Each number is 128 + 24 x the weight over its row's rms, rounded and kept within 0 to 255. Layers, rows and columns count from 0. Numbers have three digits each. The size before them is the row's rms in percent of the matrix's.

# layer 3 MLP up, 256x128, rms 0.154, rows 135-151, columns 0-127
098:138106127158155121117131108121134120156139108113129131162140194126148121108115154081085101105141080130113160101148161172110121146114156136122127111180149148097153118125120149145139169142165119128133072119120128142155160144124069123080149136100150101125144150115129139111139158114117136155145120159101157137134148133108133172082151085103170112138104146140150074103135159137127111126113
102:080135164120099115153118119137079131130132102138170127159139124115096173127116110126176109089148144125127143096140147111130115158118131117099137146147135123135095077096123116113104138114145153122159159117081123156136134106126171139128156103127131135130120181116144172137137151078173121177159151066103097182130099126094134135176147127114101140147137155114134132129114124088133119124111
095:089150129130155102146106092113141130146102125138147079131155128122102127151124160137111085125105160132171139130110162058139099113133121118150137094128126052127109123139115102145130147152118115147120135128078083131096115092173092119152134146125139109124158136176127130111147170119117111095099092126172104185146110162122138130178139140122119113102099148118140110124120119122138090147117
101:093123118128076191116120122138171156106134088106119104130106108102143141141116073126126141160146161133163157162094135116141134121129140142152131124141125122074127122150190103145124090153085123138113091128133115111174117115159115153148097142161110147121116087201156141134121106114160091091110118116110136157143104141102138133136097144128101118107147125122104142141095135117125146145089
104:090160107136113135179103116098139162118131152149159113095161115126122148072116121136165137101146166122111142130117143117128121130107139146104106122102168124140154107108125130171131132145120137132109100123173091084096119115136194141091167141130131149097107096144127159079092112120141125160112166121099122147118101136135102098101150129138164161089087134096143161148163151158129140124148
116:148115161122127143145089097118126104088096120122103135139163126145108124140111159121142140068098136164151106093139148098158120145152151097139107117124115162144101113144140170151132122129118102144139165123094145096107094161113160108133162145178123122123160149078127148155118108150035119121136106111084132112139146112151121111161157136128143106115128127128110149136132080162112121145169
114:138080164129101088101140113147143116143119137112124090138097142136112097124122149094168132155155114130146083146113106115118143094098153109132175108170136107103136136127136117118139103155110110138114126127133121140134151152198125104132079184111101117145177115123091109090130082158173167096117078096130126106152106154111138157114119139118095130122150122147138112133109131181133145137108
082:150100142150101134147166118085125112182094145144109139157126126093111122180107102108125097114161143148113123102073133099145134127157129171129084125106136144097105105124170140093142143143144179129164137152149151170123105149135105117157095154154132093113123085107154104130103095131152150166124181172093098118140154140139141150117099127140128122132127145120159142131146132096148138151103
095:143133166096153120139180107108135091112123154137137121164108141155158109131128093151143131099105125080121108127089145111107146125120138160158149097099097167155142098166127129123146146110183136131123108122107092125161102149122118125107108174127107141130137110145139135120127114086185175123147160107147105129134138159163119125148105135075172133130114100071139160148166127135118139096093
092:122125135132102139147091115122172114128149108144110094089147113098120140101096121105140126126116127130158101099111103147173145150122156153113125157121126113158111096123113125100140104121178099133142158131127135139160119121090162145074157141102159133091110139147119155129079140120162161154147162108125158172132088123150087098155184125088133143107098110165163164117134153125163160112116
108:180130109150140116105134112113111128158120147133085119129142192185161153102159148114154120126098101119128132144109122134109143121113124144145142126137134120127159156078117136127173180112140128134148108099119102052116143183168166110128126141109104132102160124122113114094131116122088119142119082099115130144130098123115146162152138144109161146189122133098152127112135102110157108127163
100:143115152151177096144119167180097125111123138143111156098141164135137132105143139120144092158141102108125145138123120112129144117120161181134135128173104169161125142145157101098125124150139137128149068169123112152133099121129095150109082135110152150097095136131153105133172118146144176119124161155134129145100145085154123107108141097161142096151151105128157120110156169135076139107108
126:091128096099162117141102113129089114150114117144117169104145105117150123162121173132097100142118107116106139140114113115111103126167109076140112143090089117124066165150144166108111150116169162141144079125134128155103122129111113152132107082147126097149119145152131131132095117107148135095127120168101136097148137137144154170090115111121193090160153139159144118132147141110156138134118
100:089144127134149150142109140142145160153085121160105111143149158130106104164131123144099103118153152142118134146102177085124091136148129142154139109186173107144162124100124102123095086130112071111124130133165128128089097116135141133145162094102165155102101138157146124118149120115129097143163117123095143183113162171154133127167138095156125135160097153114122107128125095139126106144112
101:120133120158120091107142073157160092142145097115124128161159156172119138088115086102134134096141122129148153105106164120089133118140147144174102102172128175132126143124138117125169103088132153128125139131127122133133124161123138124126160112089138100129098170163171125124128127091132141098145112096091171127155109165115106160142097120143155093143089129111081106130138175110149128129141
098:088167128116111102134167090118121148108136127087129139157120125129125168172148146119138124130177090138101116105132139131122115149122117072159112155127129133142130143106127138136106138121138153118143128135080121153128136091152131125186122099155107134142171165082164132138122178074134091149108127134129112124176085146184143142097124147096122105162149098113101106127119112117125074118143
104:089142105111136148114152122143112157110126112115150084142141119138117133127128144145168183152092135134120160113126108133113077100165101144138145108130107138146120181113134113121109117079104159119129109111156118125119116138114190178114135116140124097179115124156133124174145151093146115098120084098149175166157127143158165126164102151156131110125178094145098109137114101113126131117155
# layer 3 MLP down (transposed), 256x128, rms 0.135, rows 135-151, columns 0-127
099:176137147130117089133163149126110166111164126117117111109152138130139127168126152101115137144134075151091187096135137157134117163115155136112104143116105120152160131104105113121136128151092106103117116099117153071126130159131086156106151139111113139130144132168103134105140145073103057103105129129108143112134147155153138150098140165140162091138146150108110114082152139167120146110130
101:084092107129104171172123134143104156090092176123127095159130087144083164094159128142135122141165122137150120147178121102078130120142114138149110142171145112128128125101126140172145117152142137149144132139114126164133163123102127114132166146084113137149108091117146134162101121120108058128096093145147125121133163129119142165142092105136121089115118136087117155112135117112119143108155
094:110153137145101140133096140105103128087099140152093123087170129106128136146142139141146122158111130094104138097092136147125148159138157145117136122093131178135144153185123140133142129116111158134112124145149086149133126125139179131133152120143122137135150105126100131077151124084132168129140115133111082174081083151105129141157131176138074107086111141149136122138056154135134121116124
100:124139091179116171150117077112150141143065092128148143142119092142164077153108123141136141136123154130136127127136138146131121141201121130157079121125135121122157163149120100120110139148108144127076086139111110099072159126140129155158104118133139114123130088152163157129164120141118165136131106103123116127157159093101112138156138142133127095136127090135134151123121132126146133079079
096:120156147129178138108176158145114154141118091163133125115157124119114121160109082083101147125144154108120127116152180145130105125130129128128126107141125128133129143109145089144159120125139150125156133125113125095138101122144065116115098097159095161109129082122106165113148136128156156139102115115112095139116128131150112162169142096098133078148107097077123146192116163146160107142163
109:128136089138171096156149146109154144129113067152133161077143149156147085089147153100122173162164108190130148120093109124114097130148143120143115117136172129111102130175092149099112117130111136121093117142079106124121110120106105141167104123129120157121146113147150139140155167156144134116117102117086109112125132127074113137137123145161152157120124110137113112148151095139106131160161
115:121118135135142112136155148159135131149122136106114091120142112166151199120106157132098130147156075141111130101130094121097171134182137124107122131130138140165135120133120148117133099097114131135132082125100133120123086110135169152160111100129126210149121115103156141092117142162119115134127105142172126074113125095104113076127128136120162157127100113097091164132135118148138140171129
089:151134175128097171159143149157108141128126098128129110190137147187114142158114124093097156111147106098110133128163113135084100140106156115133137158149090137113126126100143086155181151133093094136125135131147141125123170136117154117096158113099108102137117128149119115138113155139120147128131144105124113125112114108164094150096155115114106135110108144168138091127112117186142156061116
101:107098109128139150138089145124150166102117140139128160135124140130110137144112122145138122107119139070104096146059156118137098145120133144139148133155176120111140103120142155088130152110126103106115186138165123151134106136149169122182136132106147140135132096132110122129139149082164132124091155136108156124104110115145137079141062139120131153097125100135172120154067106146153124092124
099:164136088151142115144061093177144140145084139118105131128113131151120136139147109113130128164096115138128194170144134116145149135108118117165150180170146117116123110129165123138121130128122094114112144144080113115116124152087127147120111107118129154145143114125107113081122151123094104125074132133126102099161153145147155121157192143127125096134122130123114080112097106152115102155166
111:098139135159141155130127073101146146121162129138113103100131112136143099092110082134140117132142148109133070125129073122143106127169145110141121148134161138117185113144132165128141121054114129136163161135112133130118103129087103142121104096110150118166174154122103136120105115083151106116141090122142120162137112133151123091107144098092128126129154112139127163133117151166185115093122
087:122134094120112105116175110121129118089140132161142112104144130139110143098169113160136151108115082102116116163129146108160140134115128139141151100117144137142161125129141114177140129123161163061130144127122075158131148143099096132094122152134157117090105138130131117130126154154147114150110137118114110135129119130127103199105182100114091152088155108139117100167166163115085174112111
109:100159126109171107141138158158130125115102131135126143068146092113103145132132111158137136090094142181121138127114131137123143117121160122120148141121099110148145127106146142067147103153146156129114101137112109141083109116133094110114118123157143128083117139131100145162158112163127121093143098180135126103139101175111153160161143100148124110115114119125050162116101144174105142152156
101:123130126146137116170107119132172143134098066151119113156182158129130142108163167150112096085170131180162122118137141139107107114146103111139126144107126096159118159141102098115137112150121104119137149133119132133124089112143123103101147076123143130133165110147119121095157103084144124128070125063117148148154136159147128114163139137134105119106123155138120124114123153117140066171149
104:160146089129127088119141116144115130118128100134139120142120123154162214076124103119132133175148100086147107161137138125105150092139164156161123115168124143125140142133122096127145127105117089117143134117135130172160092156146101125116104105116161131149111108095087097094114139073110120123110144167095155112149104159116131111097092133150145123112134135107082133156114120139127176143143
101:121130083165114122185108172147151137111107131133108145116125088077109098080159157160153109152135113170109105152143149110165109078167131092132100134136138123094129155156112149151089108153135147149140129122149119103128136103099156151120118150101149094112132115092120115149116155106134105139118177149154139129129102107124157129135157121115093110167147120112107177135150106134096146105174
103:123116125110139157129165109114085142105146137136126114119151100145132086159158175122075095158110131116141132108156140166081141102152151168117115094083112140150178107083105119133129170116083124143110139142167115135129145144102131146136165204130163118143142169163105125159121131116090128099110147103098128149132114142103100145156123132114106076127120131119143117113128130112121106093133
# layer 3 MLP gate, 256x128, rms 0.143, rows 136-152, columns 0-127
107:124105179147106157146105139079113100123115123113128145124085105103154090113096086127107105113121116152148150117120151101143130164103158143098129103094159150142122095103093115148149139120139106112146132145115127112120113157119112128133188150127182144102124112155157150121117136137123152161166154122075144125105141120106122125148182115133178124135091168081158144119168119156150160126155
098:132121143142135114133098124104139119142124140139176088117143118094107099158162167149147111125133141138142098062109109072140126145113118109064148096115112078154090122154072115140137130166099145131154142140118127146095141093149070108128161137139121118110158138152103120126117149119135105135082139108153118166131131111124127159180130143119100106128107147187147148135091131143145115143114
107:115124110145109157121136136140132156138145119098111106157072146093120154168099100119115174165153147123178080137121138169096152127150134126145156129127103119116134119115156113110105091163084097133128113136139161151166118105135156151146128144141123130130116071144146137102105129098153062139137116101095144165151096127116094147168099153133109134122125121163123132133086148116175130140088
098:138093181115124127067147174142144091140128121088130122174103121111131137155114143118099141133106093135156088112163095117110150126166106126131168125132123147132121146115134159084139118080130124102140138105087170159153130165117104114149109151128136111141157131104098140154151121146137107107135105129142126112158152102121161162176111143102116112176177107176147116122094124095115137131096
099:135162107117116130123128155138130149150140152126139159138147130103141131139180120159091137161168106088104104117134098164129141125102108108096083161116138102124162124095068140139101114159106134070138121131150151138185157091140126126115121118092124181112089088143107124119123142134197103167119184141147134146116117152127090121112136106108112114148116124140138120153104134113105155137105
120:151112160119135130103110137159101098102121161097113127116160165164150097166091125100113140097137089145140107090116083170137117193143151124098117138125157127163080143098104134145152134161162174105148138127114145158123115082101135118117147120121165132092143118100100132158140113121137155120166107115117141152161153123129098127139166123093131123123146116161138110122113099143129141107192
092:142081140186106127132149143086122102165106158131103110172140120106112098190127105108129109096158123121145138130073121092147137112134120196116091125106140103100128124100165129097150135117137134117154140134134130174109113128129126103143122163121130127134117079123137086111096107169156137154140157147110108153126166135159143145151106099146120148142109156109172174120162118108124130153133
102:154098120116180106152159128077084107149129139097099157172117161110116132176137164135121117138086071120113130126114088144103135135158147134132098133046128137101112131130099124178129122137143134123174126121101121122165078160114108114107139148145122159139120124101129120130111103120158135170119152125114102113124167106186126143135140149096122142154128115143172149146114130126125141107138
098:143133144164115102135118139105118138095122139130117119137141119096107146141074153072096092119184133147142159139159114123157115118104185148113110146134149133125103087113151161101129129121144104116161107134055157131112112101130117111104138113096161153131126135172154110129134177159120159145100162147067109150145114115168110126148138120153111123151089139127131144130181113130108094118141
107:143115115160108116130154138116140131127113154138108122113120164141180168111116095122139118122113138109128148109115107130116091114144192125089128139154168110135160052080144143107135123097171096117134139102099070116126138164147110132137127136112126191113121114122161112119127150106129157145172151129072087153116114162124155129152119090134139131133095122091154118145134138094107116160118
098:120145116131144147136105098094127113133143148103129114150147096129147115164086129091120144103161173133148132145159121130130100185133112107108118130085133072125160100077135190109147134113103097100108149095120146100176149117124126140180150102125141131118152165117115160103089106121098098119140104073112117127154116139108157125160114146112134145121107139133117131143094091104147095147162
111:088111105099136118081125156114116102167145107123139149120157062119147124144178136141094102137118098073126122142123084133119110120143129087123128151108110109147088141154149181108124144118150133129133111109104123112081100127114109138131144115155126119137138132145101099098074090168140153082165126160104143133131149155172163156136130117108171123173145116129167098140141123112128114154116
110:148124087129118135095153193090107147115142120098155162111075101141152140145136125147143146120145153113107154097175048142141134114094148132089118114076120129110139117121142113156104131130137184123162169130114084109146147097131133113128116146154133155128107140125121116114118160166109137121140097147145115138093100075134164105127165131132093147142154129126136147113150138113083121135144
101:125116147125133153103112181095108141095132185143141095111125108102164112158137163144159133137165143114113128144139088124144142141111135086088160090084176079120093107136099164168109143151131120108109122116101127093105148116135115112138138138153123166122148075117116149154113172149152148130092117150143104134136135109149146124125157138097096142116178101132154128136127078155103121149127
097:067149122148097089129123147142160155075109127112177141158130105120120133137172168131109130168147105141156094124117120080126090134117132107109101133144120135130158124101136131103139098135150105114117092157111096129148103097117113142155124133126100123132144100124124126176088118126143113115128137135153174165169143172171133129125161085144075107126135090117150139132182123164117147107147
107:139155095123126136080143144142190123110141128106148107125149111080172123147149139126132140057133127135165091102153107118172131139155121096146122125155095145134137126097134130121125148109137103126126080133124161109117152137118145156107139119113153098107164131122089165138147163129102114085111119157150169153181121088102121105124152094128124087144163111125165119128161132132106089116166
101:128141111150123069145120167150105160129125134135125124074172091141120148135096144096103144182161141118134111139114137141119124153097164165116098152080191104109131094083136157138152151148105122117119130117132107168141110082123103138108106131116120138099126119112144127151078128148116096146107149138121101116126132104129171143125117118161104106161133109148160104120116118155140163181168